config = dict(
    num_hidden_layers=9,
    intermediate_size=1024,
    norm='rmsnorm',
    tie_word_embeddings=False,
    init_std_qkv=0.0205,
    init_std_o=0.00483,
    init_std_down=0.00296,
    optimizer='muon_variant',
    warmup_steps=0,
    decay_fraction=1.0,
    decay_shape='linear',
    final_lr_fraction=0.0,
)
Each number is 50 + 12 x the weight over its row's rms, rounded and kept within 0 to 99. Layers, rows and columns count from 0. The size before them is the row's rms in percent of the matrix's.

# layer 4 attention query, 384x384, rms 0.066, rows 46-57,110-120, columns 96-191
085:65 49 40 54 46 38 31 58 75 32 54 52 39 62 53 50 62 55 46 81 53 41 25 49 54 78 73 49 41 58 61 65 34 49 26 32 44 32 58 58 46 51 47 30 50 59 46 42 64 54 57 46 35 52 60 37 48 42 69 23 46 48 62 52 55 62 41 47 54 49 71 58 51 58 54 54 42 64 62 46 49 50 49 39 60 33 51 47 57 46 48 47 31 47 78 70
105:81 54 38 50 65 36 38 39 45 53 58 37 64 40 37 43 59 55 73 43 72 39 35 38 75 62 66 44 43 72 47 56 37 49 41 53 58 65 30 39 43 61 57 40 56 43 48 55 33 40 33 50 70 60 80 68 47 45 19 51 41 46 51 53 45 63 32 45 47 61 48 42 59 51 38 49 55 32 57 35 45 54 35 45 59 44 30 40 32 39 55 64 50 51 63 54
109:64 42 81 62 32 53 38 58 56 35 61 52 52 52 42 47 58 45 28 52 57 44 77 39 40 71 48 56 53 53 66 52 55 40 46 53 32 37 45 41 53 54 53 41 56 40 46 53 40 48 51 43 71 44 42 27 61 40 47 35 57 53 55 50 49 61 45 50 72 51 40 45 58 74 41 47 65 31 53 42 29 44 50 36 52 55 59 70 49 62 48 62 37 32 39 48
096:68 36 54 64 59 51 50 40 54 68 37 49 69 58 52 51 44 56 49 47 58 50 46 74 46 51 52 30 56 46 52 57 10 59 72 27 58 48 36 44 40 54 47 80 49 47 48 43 42 52 35 55 53 34 50 47 36 54 29 42 49 49 54 46 53 46 43 70 60 56 50 44 40 39 43 62 42 55 58 42 38 63 52 47 52 59 44 54 53 52 45 44 60 79 37 36
086:78 43 53 36 27 55 53 51 21 46 37 48 50 57 44 48 46 55 59 48 46 42 72 47 45 54 36 53 39 53 31 24 63 67 35 28 43 47 48 68 54 60 45 56 55 53 48 73 42 53 35 39 40 41 41 54 57 41 31 55 48 51 42 49 52 47 35 65 58 37 49 47 47 43 69 47 67 43 46 45 26 31 44 50 51 54 35 45 61 51 65 49 64 64 48 20
125:83 44 48 58 41 63 40 37 62 23 40 55 40 57 44 45 50 49 39 43 43 23 63 70 29 68 43 48 57 57 65 45 43 44 71 38 61 55 39 59 30 57 51 85 43 41 46 57 23 49 58 60 53 51 38 36 28 45 52 46 50 54 50 47 61 45 40 41 56 44 56 72 57 46 56 50 32 45 57 78 73 35 58 55 45 43 67 66 51 35 32 54 39 53 36 60
076:76 43 40 57 42 60 50 50 53 76 22 53 75 31 47 51 63 39 64 53 52 23 58 43 48 45 34 46 27 39 50 54 23 65 48 32 40 58 63 45 57 54 36 37 34 44 44 51 35 41 30 53 25 57 52 46 44 50 57 58 58 45 34 59 49 45 52 73 60 52 28 48 64 35 44 43 41 29 37 43 36 56 47 50 53 69 49 66 37 40 67 56 53 31 44 42
096:56 47 76 64 34 47 32 56 65 36 54 45 38 57 41 58 49 44 55 45 48 59 59 56 29 24 48 36 52 52 59 41 51 43 64 49 62 50 52 41 34 47 47 58 42 42 50 38 38 58 43 46 44 51 61 50 64 65 40 40 39 48 33 54 44 58 63 44 66 47 34 40 51 63 47 34 65 56 29 51 50 35 35 68 52 56 39 31 56 46 67 23 59 34 71 59
070:40 35 57 21 55 52 69 60 45 56 51 36 61 60 50 44 43 38 54 46 50 41 46 44 61 37 38 75 29 50 33 58 52 46 38 67 50 50 56 54 62 24 43 30 45 34 50 45 19 44 48 51 59 49 49 29 46 52 51 32 41 53 47 52 50 68 38 37 62 50 54 61 41 49 32 69 68 34 18 28 44 65 45 58 45 41 77 19 40 57 46 37 58 61 66 49
101:43 48 51 37 73 39 48 29 40 49 72 52 48 21 50 60 62 46 58 39 60 53 43 45 39 37 63 62 13 51 55 60 60 53 47 48 59 61 43 26 65 48 31 59 27 57 53 54 43 60 49 47 53 55 42 47 40 45 37 60 48 46 49 48 49 53 79 42 54 52 54 50 37 62 18 49 74 43 46 51 36 46 56 46 33 49 48 53 48 58 50 66 48 29 58 48
072:53 46 37 60 34 14 44 44 29 54 39 61 21 60 44 50 64 55 41 61 57 46 59 70 74 19 74 51 41 45 66 45 41 39 59 49 48 62 86 35 59 62 33 37 65 58 55 55 43 39 43 44 49 44 65 40 49 51 47 35 38 49 44 63 50 69 58 51 53 49 52 45 44 42 51 49 58 49 52 42 40 64 49 45 50 59 59 60 53 41 54 58 47 57 72 46
099:73 48 45 55 67 60 26 45 68 41 54 61 16 36 53 42 46 51 36 61 52 50 54 52 35 61 29 55 61 57 27 73 46 42 62 47 58 60 30 58 59 73 39 63 49 59 48 54 32 53 62 57 50 42 51 61 24 67 67 46 26 52 67 42 55 43 40 56 66 53 70 58 46 45 56 42 53 64 58 72 37 43 62 49 58 47 56 43 43 64 42 63 43 40 52 31
082:56 66 20 38 51 43 42 36 53 56 40 67 70 56 68 34 71 73 50 47 60 32 42 63 34 42 63 65 52 66 45 62 41 55 49 42 39 63 57 39 52 51 51 52 40 35 55 70 61 59 57 38 42 45 56 74 73 51 53 62 36 54 66 54 55 43 67 55 57 62 80 40 48 76 56 56 50 53 46 68 50 41 49 30 72 55 47 51 55 67 47 45 41 49 41 48
091:58 48 56 72 53 39 58 31 60 63 62 42 54 77 53 66 64 56 56 33 47 39 41 46 52 42 44 52 48 62 60 60 34 44 42 67 61 71 52 57 50 59 45 46 41 62 46 63 35 44 42 53 51 60 24 71 60 47 39 67 36 45 54 61 46 50 52 54 43 34 37 54 27 48 49 31 40 41 28 38 65 65 49 45 35 57 55 59 37 46 50 42 53 41 48 32
093:46 40 68 43 42 42 59 72 37 43 58 49 77 36 51 55 68 69 50 68 57 44 49 31 43 63 68 58 37 56 47 48 46 35 30 53 39 61 27 52 78 73 66 38 41 49 48 59 63 56 29 47 51 60 53 46 54 49 59 45 67 49 65 44 46 65 30 68 47 50 29 47 34 65 50 50 66 38 65 40 38 44 43 41 42 42 55 60 42 47 60 78 56 81 55 51
094:45 45 26 73 54 29 38 53 40 49 52 40 57 33 65 55 32 69 38 64 31 44 61 34 44 46 45 49 65 44 48 41 21 48 52 45 63 43 70 64 56 36 44 59 42 46 60 20 33 58 44 46 54 52 49 89 55 63 47 41 45 52 51 75 47 50 46 53 45 49 39 49 62 64 78 35 33 33 64 57 39 52 44 59 43 62 53 43 72 63 48 59 29 60 32 44
081:66 49 69 59 46 56 38 63 39 55 46 61 46 59 70 57 41 54 47 60 42 46 52 58 37 54 76 42 47 55 60 49 52 38 48 52 32 34 29 60 33 60 58 54 76 38 44 67 42 53 43 58 43 49 69 31 58 33 40 36 43 60 38 55 56 45 33 57 60 48 59 56 34 82 39 35 42 38 54 42 40 52 38 59 65 31 66 38 51 53 41 46 51 46 34 35
122:61 39 54 36 38 68 65 39 53 50 36 61 37 54 46 34 24 49 33 23 49 53 60 32 46 60 51 56 56 47 52 38 57 49 54 43 41 56 37 79 64 47 73 58 70 58 24 56 32 60 55 77 55 43 34 41 27 40 45 50 42 49 45 41 70 48 35 44 50 40 52 57 49 40 49 44 85 62 56 56 70 22 57 52 38 38 63 55 49 45 52 62 46 49 67 43
067:62 53 63 21 58 31 68 55 43 58 59 43 60 67 57 65 54 36 42 44 57 45 38 42 40 46 47 54 38 61 46 36 53 50 53 52 46 49 33 55 62 45 57 41 48 55 54 48 46 63 68 56 35 33 34 79 66 47 63 40 61 46 48 52 53 61 33 63 56 65 46 50 71 32 61 42 36 24 59 52 42 14 62 45 54 52 35 57 59 51 70 46 47 38 43 42
093:35 51 57 42 55 64 47 47 49 42 60 53 36 53 63 34 52 37 54 56 44 50 72 51 51 78 53 36 48 57 63 49 53 54 67 57 52 41 74 36 50 36 60 48 44 50 49 42 37 43 57 35 63 69 54 54 50 67 49 48 55 47 56 56 44 42 66 77 50 49 42 38 53 76 28 48 34 50 35 42 68 36 50 64 43 44 59 51 36 64 62 44 61 23 57 58
060:35 49 80 25 39 45 54 51 49 62 43 51 62 50 36 59 54 44 58 64 44 60 41 77 46 44 48 60 77 52 32 42 32 51 32 52 53 41 64 32 49 35 48 41 56 58 47 55 54 44 52 59 28 61 64 41 66 51 46 46 39 67 51 64 57 42 26 41 45 71 50 41 50 60 44 48 80 30 24 48 40 66 70 35 37 46 38 37 48 35 65 22 55 57 75 41
088:56 54 38 47 74 34 60 41 30 33 41 47 45 58 41 32 61 62 44 60 35 13 48 54 62 50 60 42 43 63 43 55 36 43 38 53 51 41 44 49 47 33 58 40 65 37 34 47 48 53 53 58 30 53 45 24 62 49 66 41 35 56 47 60 64 78 43 58 55 56 52 72 46 43 39 32 40 52 55 40 42 55 46 39 57 59 51 59 54 63 46 66 48 52 38 44
070:29 50 58 64 25 29 41 26 47 48 55 38 45 63 29 65 72 60 56 55 53 30 37 50 47 48 66 79 40 55 61 55 40 49 27 76 69 66 48 48 44 49 26 45 45 63 40 51 62 54 47 49 40 45 51 55 47 52 83 49 64 51 58 59 51 31 68 68 52 57 45 48 45 62 58 50 47 65 46 34 68 51 43 51 43 53 51 46 54 70 54 38 54 53 41 64
# layer 4 attention key, 192x384, rms 0.0609, rows 46-56, columns 96-191
088:34 63 35 69 41 43 45 44 42 55 47 52 76 42 42 52 58 43 62 70 51 42 42 67 46 63 40 57 43 51 52 39 54 44 34 46 63 60 53 52 54 49 44 40 36 57 40 63 35 51 34 43 38 65 47 45 66 58 33 88 35 48 64 52 65 49 66 52 29 64 67 37 60 52 53 58 40 43 64 33 49 44 40 65 42 55 56 56 67 43 36 51 66 39 55 56
108:62 45 44 38 56 52 69 45 57 79 50 58 20 26 50 58 39 49 72 54 49 80 59 46 44 54 42 59 70 48 44 57 70 46 45 31 43 42 51 60 48 48 60 30 53 56 50 56 46 49 61 56 46 42 48 48 61 49 53 52 55 48 61 59 56 50 66 45 40 59 43 64 44 74 51 44 53 36 70 64 71 54 36 49 35 52 51 47 52 67 18 48 57 35 58 44
113:48 44 66 50 51 64 73 72 40 61 58 46 50 52 49 73 69 19 39 68 67 47 43 85 66 43 29 42 52 32 51 57 52 42 49 58 60 46 45 48 43 55 67 55 32 47 68 39 53 65 63 29 45 42 56 42 47 55 63 31 67 55 32 59 15 36 45 56 27 60 52 47 56 36 63 52 53 49 56 58 38 64 43 70 52 36 50 46 55 61 43 67 56 63 45 38
093:53 42 49 62 55 60 56 39 66 61 45 43 57 24 37 53 49 54 52 48 63 49 44 56 52 40 49 47 37 54 51 40 75 57 01 51 38 45 35 48 58 45 36 60 54 36 63 65 56 59 22 51 49 47 21 61 62 39 54 33 43 44 63 59 49 46 57 60 36 26 52 55 43 73 33 42 36 53 49 43 34 37 47 50 42 70 50 64 49 48 45 66 55 50 31 50
094:79 67 36 65 62 53 38 54 63 62 50 55 49 42 53 61 45 53 48 81 52 47 40 45 74 39 44 47 52 37 71 45 51 61 66 48 48 63 32 48 43 55 25 55 31 53 47 61 65 49 45 58 49 28 38 53 43 39 26 15 39 83 44 49 85 57 57 37 36 51 45 68 63 63 54 45 35 46 51 63 58 45 52 40 66 49 62 58 49 60 49 50 40 42 41 43
114:45 61 37 33 40 62 36 43 53 57 30 53 58 53 48 34 55 46 44 46 53 41 46 29 64 67 41 50 64 58 32 48 61 57 49 52 40 40 63 62 49 56 40 79 46 57 33 65 59 52 36 60 52 46 48 45 46 71 59 44 27 44 51 58 75 52 68 45 45 44 48 46 56 43 34 62 61 67 53 58 47 24 58 34 67 66 53 67 46 42 49 51 29 28 53 58
079:35 40 19 56 63 39 54 41 47 34 52 46 47 50 58 55 47 44 51 42 63 47 64 65 36 38 39 46 34 40 57 59 62 27 38 52 55 43 40 34 51 49 59 44 40 53 60 48 95 39 48 42 47 42 61 55 43 35 65 40 69 19 52 48 26 63 58 61 59 42 61 52 55 63 53 70 63 54 52 19 47 52 45 38 36 57 51 40 50 48 54 47 75 65 50 40
095:57 41 64 38 55 61 48 37 48 56 48 48 44 72 44 50 44 47 45 35 53 48 56 61 47 63 37 59 62 56 55 47 62 52 50 44 49 48 63 52 67 56 68 41 66 47 12 53 54 67 46 63 53 56 46 45 54 47 39 45 38 48 56 34 85 42 59 53 67 37 47 40 57 39 49 63 61 43 56 40 71 51 67 46 52 27 44 55 40 41 35 46 56 65 58 35
072:40 51 47 41 57 45 62 40 46 54 35 40 34 59 47 52 42 42 57 31 62 61 62 55 57 54 71 49 48 65 46 34 43 54 56 40 48 46 27 56 52 66 56 48 79 52 83 51 48 29 47 75 62 31 72 46 73 25 47 50 47 99 30 40 99 58 51 64 60 38 47 52 53 55 48 27 54 61 42 53 55 28 38 47 34 49 46 65 55 38 50 45 61 54 61 70
097:49 49 68 48 52 49 66 50 44 38 66 39 61 44 40 61 51 41 54 39 44 51 41 49 50 41 65 52 53 51 47 53 52 64 56 45 38 39 36 35 58 52 61 45 57 55 86 50 70 48 52 42 49 49 45 62 71 38 43 39 59 69 55 53 18 47 26 52 54 55 27 49 59 64 45 39 61 50 58 30 62 52 54 62 46 57 50 55 47 46 32 52 42 56 43 43
071:40 52 50 63 45 86 45 51 51 40 56 53 70 34 54 43 72 51 66 40 60 49 59 47 53 56 34 56 51 70 63 32 57 56 62 40 56 39 26 48 60 58 61 39 47 43 57 49 40 29 66 56 69 57 53 42 61 35 46 43 52 64 58 50 47 63 64 66 38 46 56 56 47 59 47 31 62 48 56 52 21 41 66 61 47 35 54 49 41 55 67 50 62 47 40 49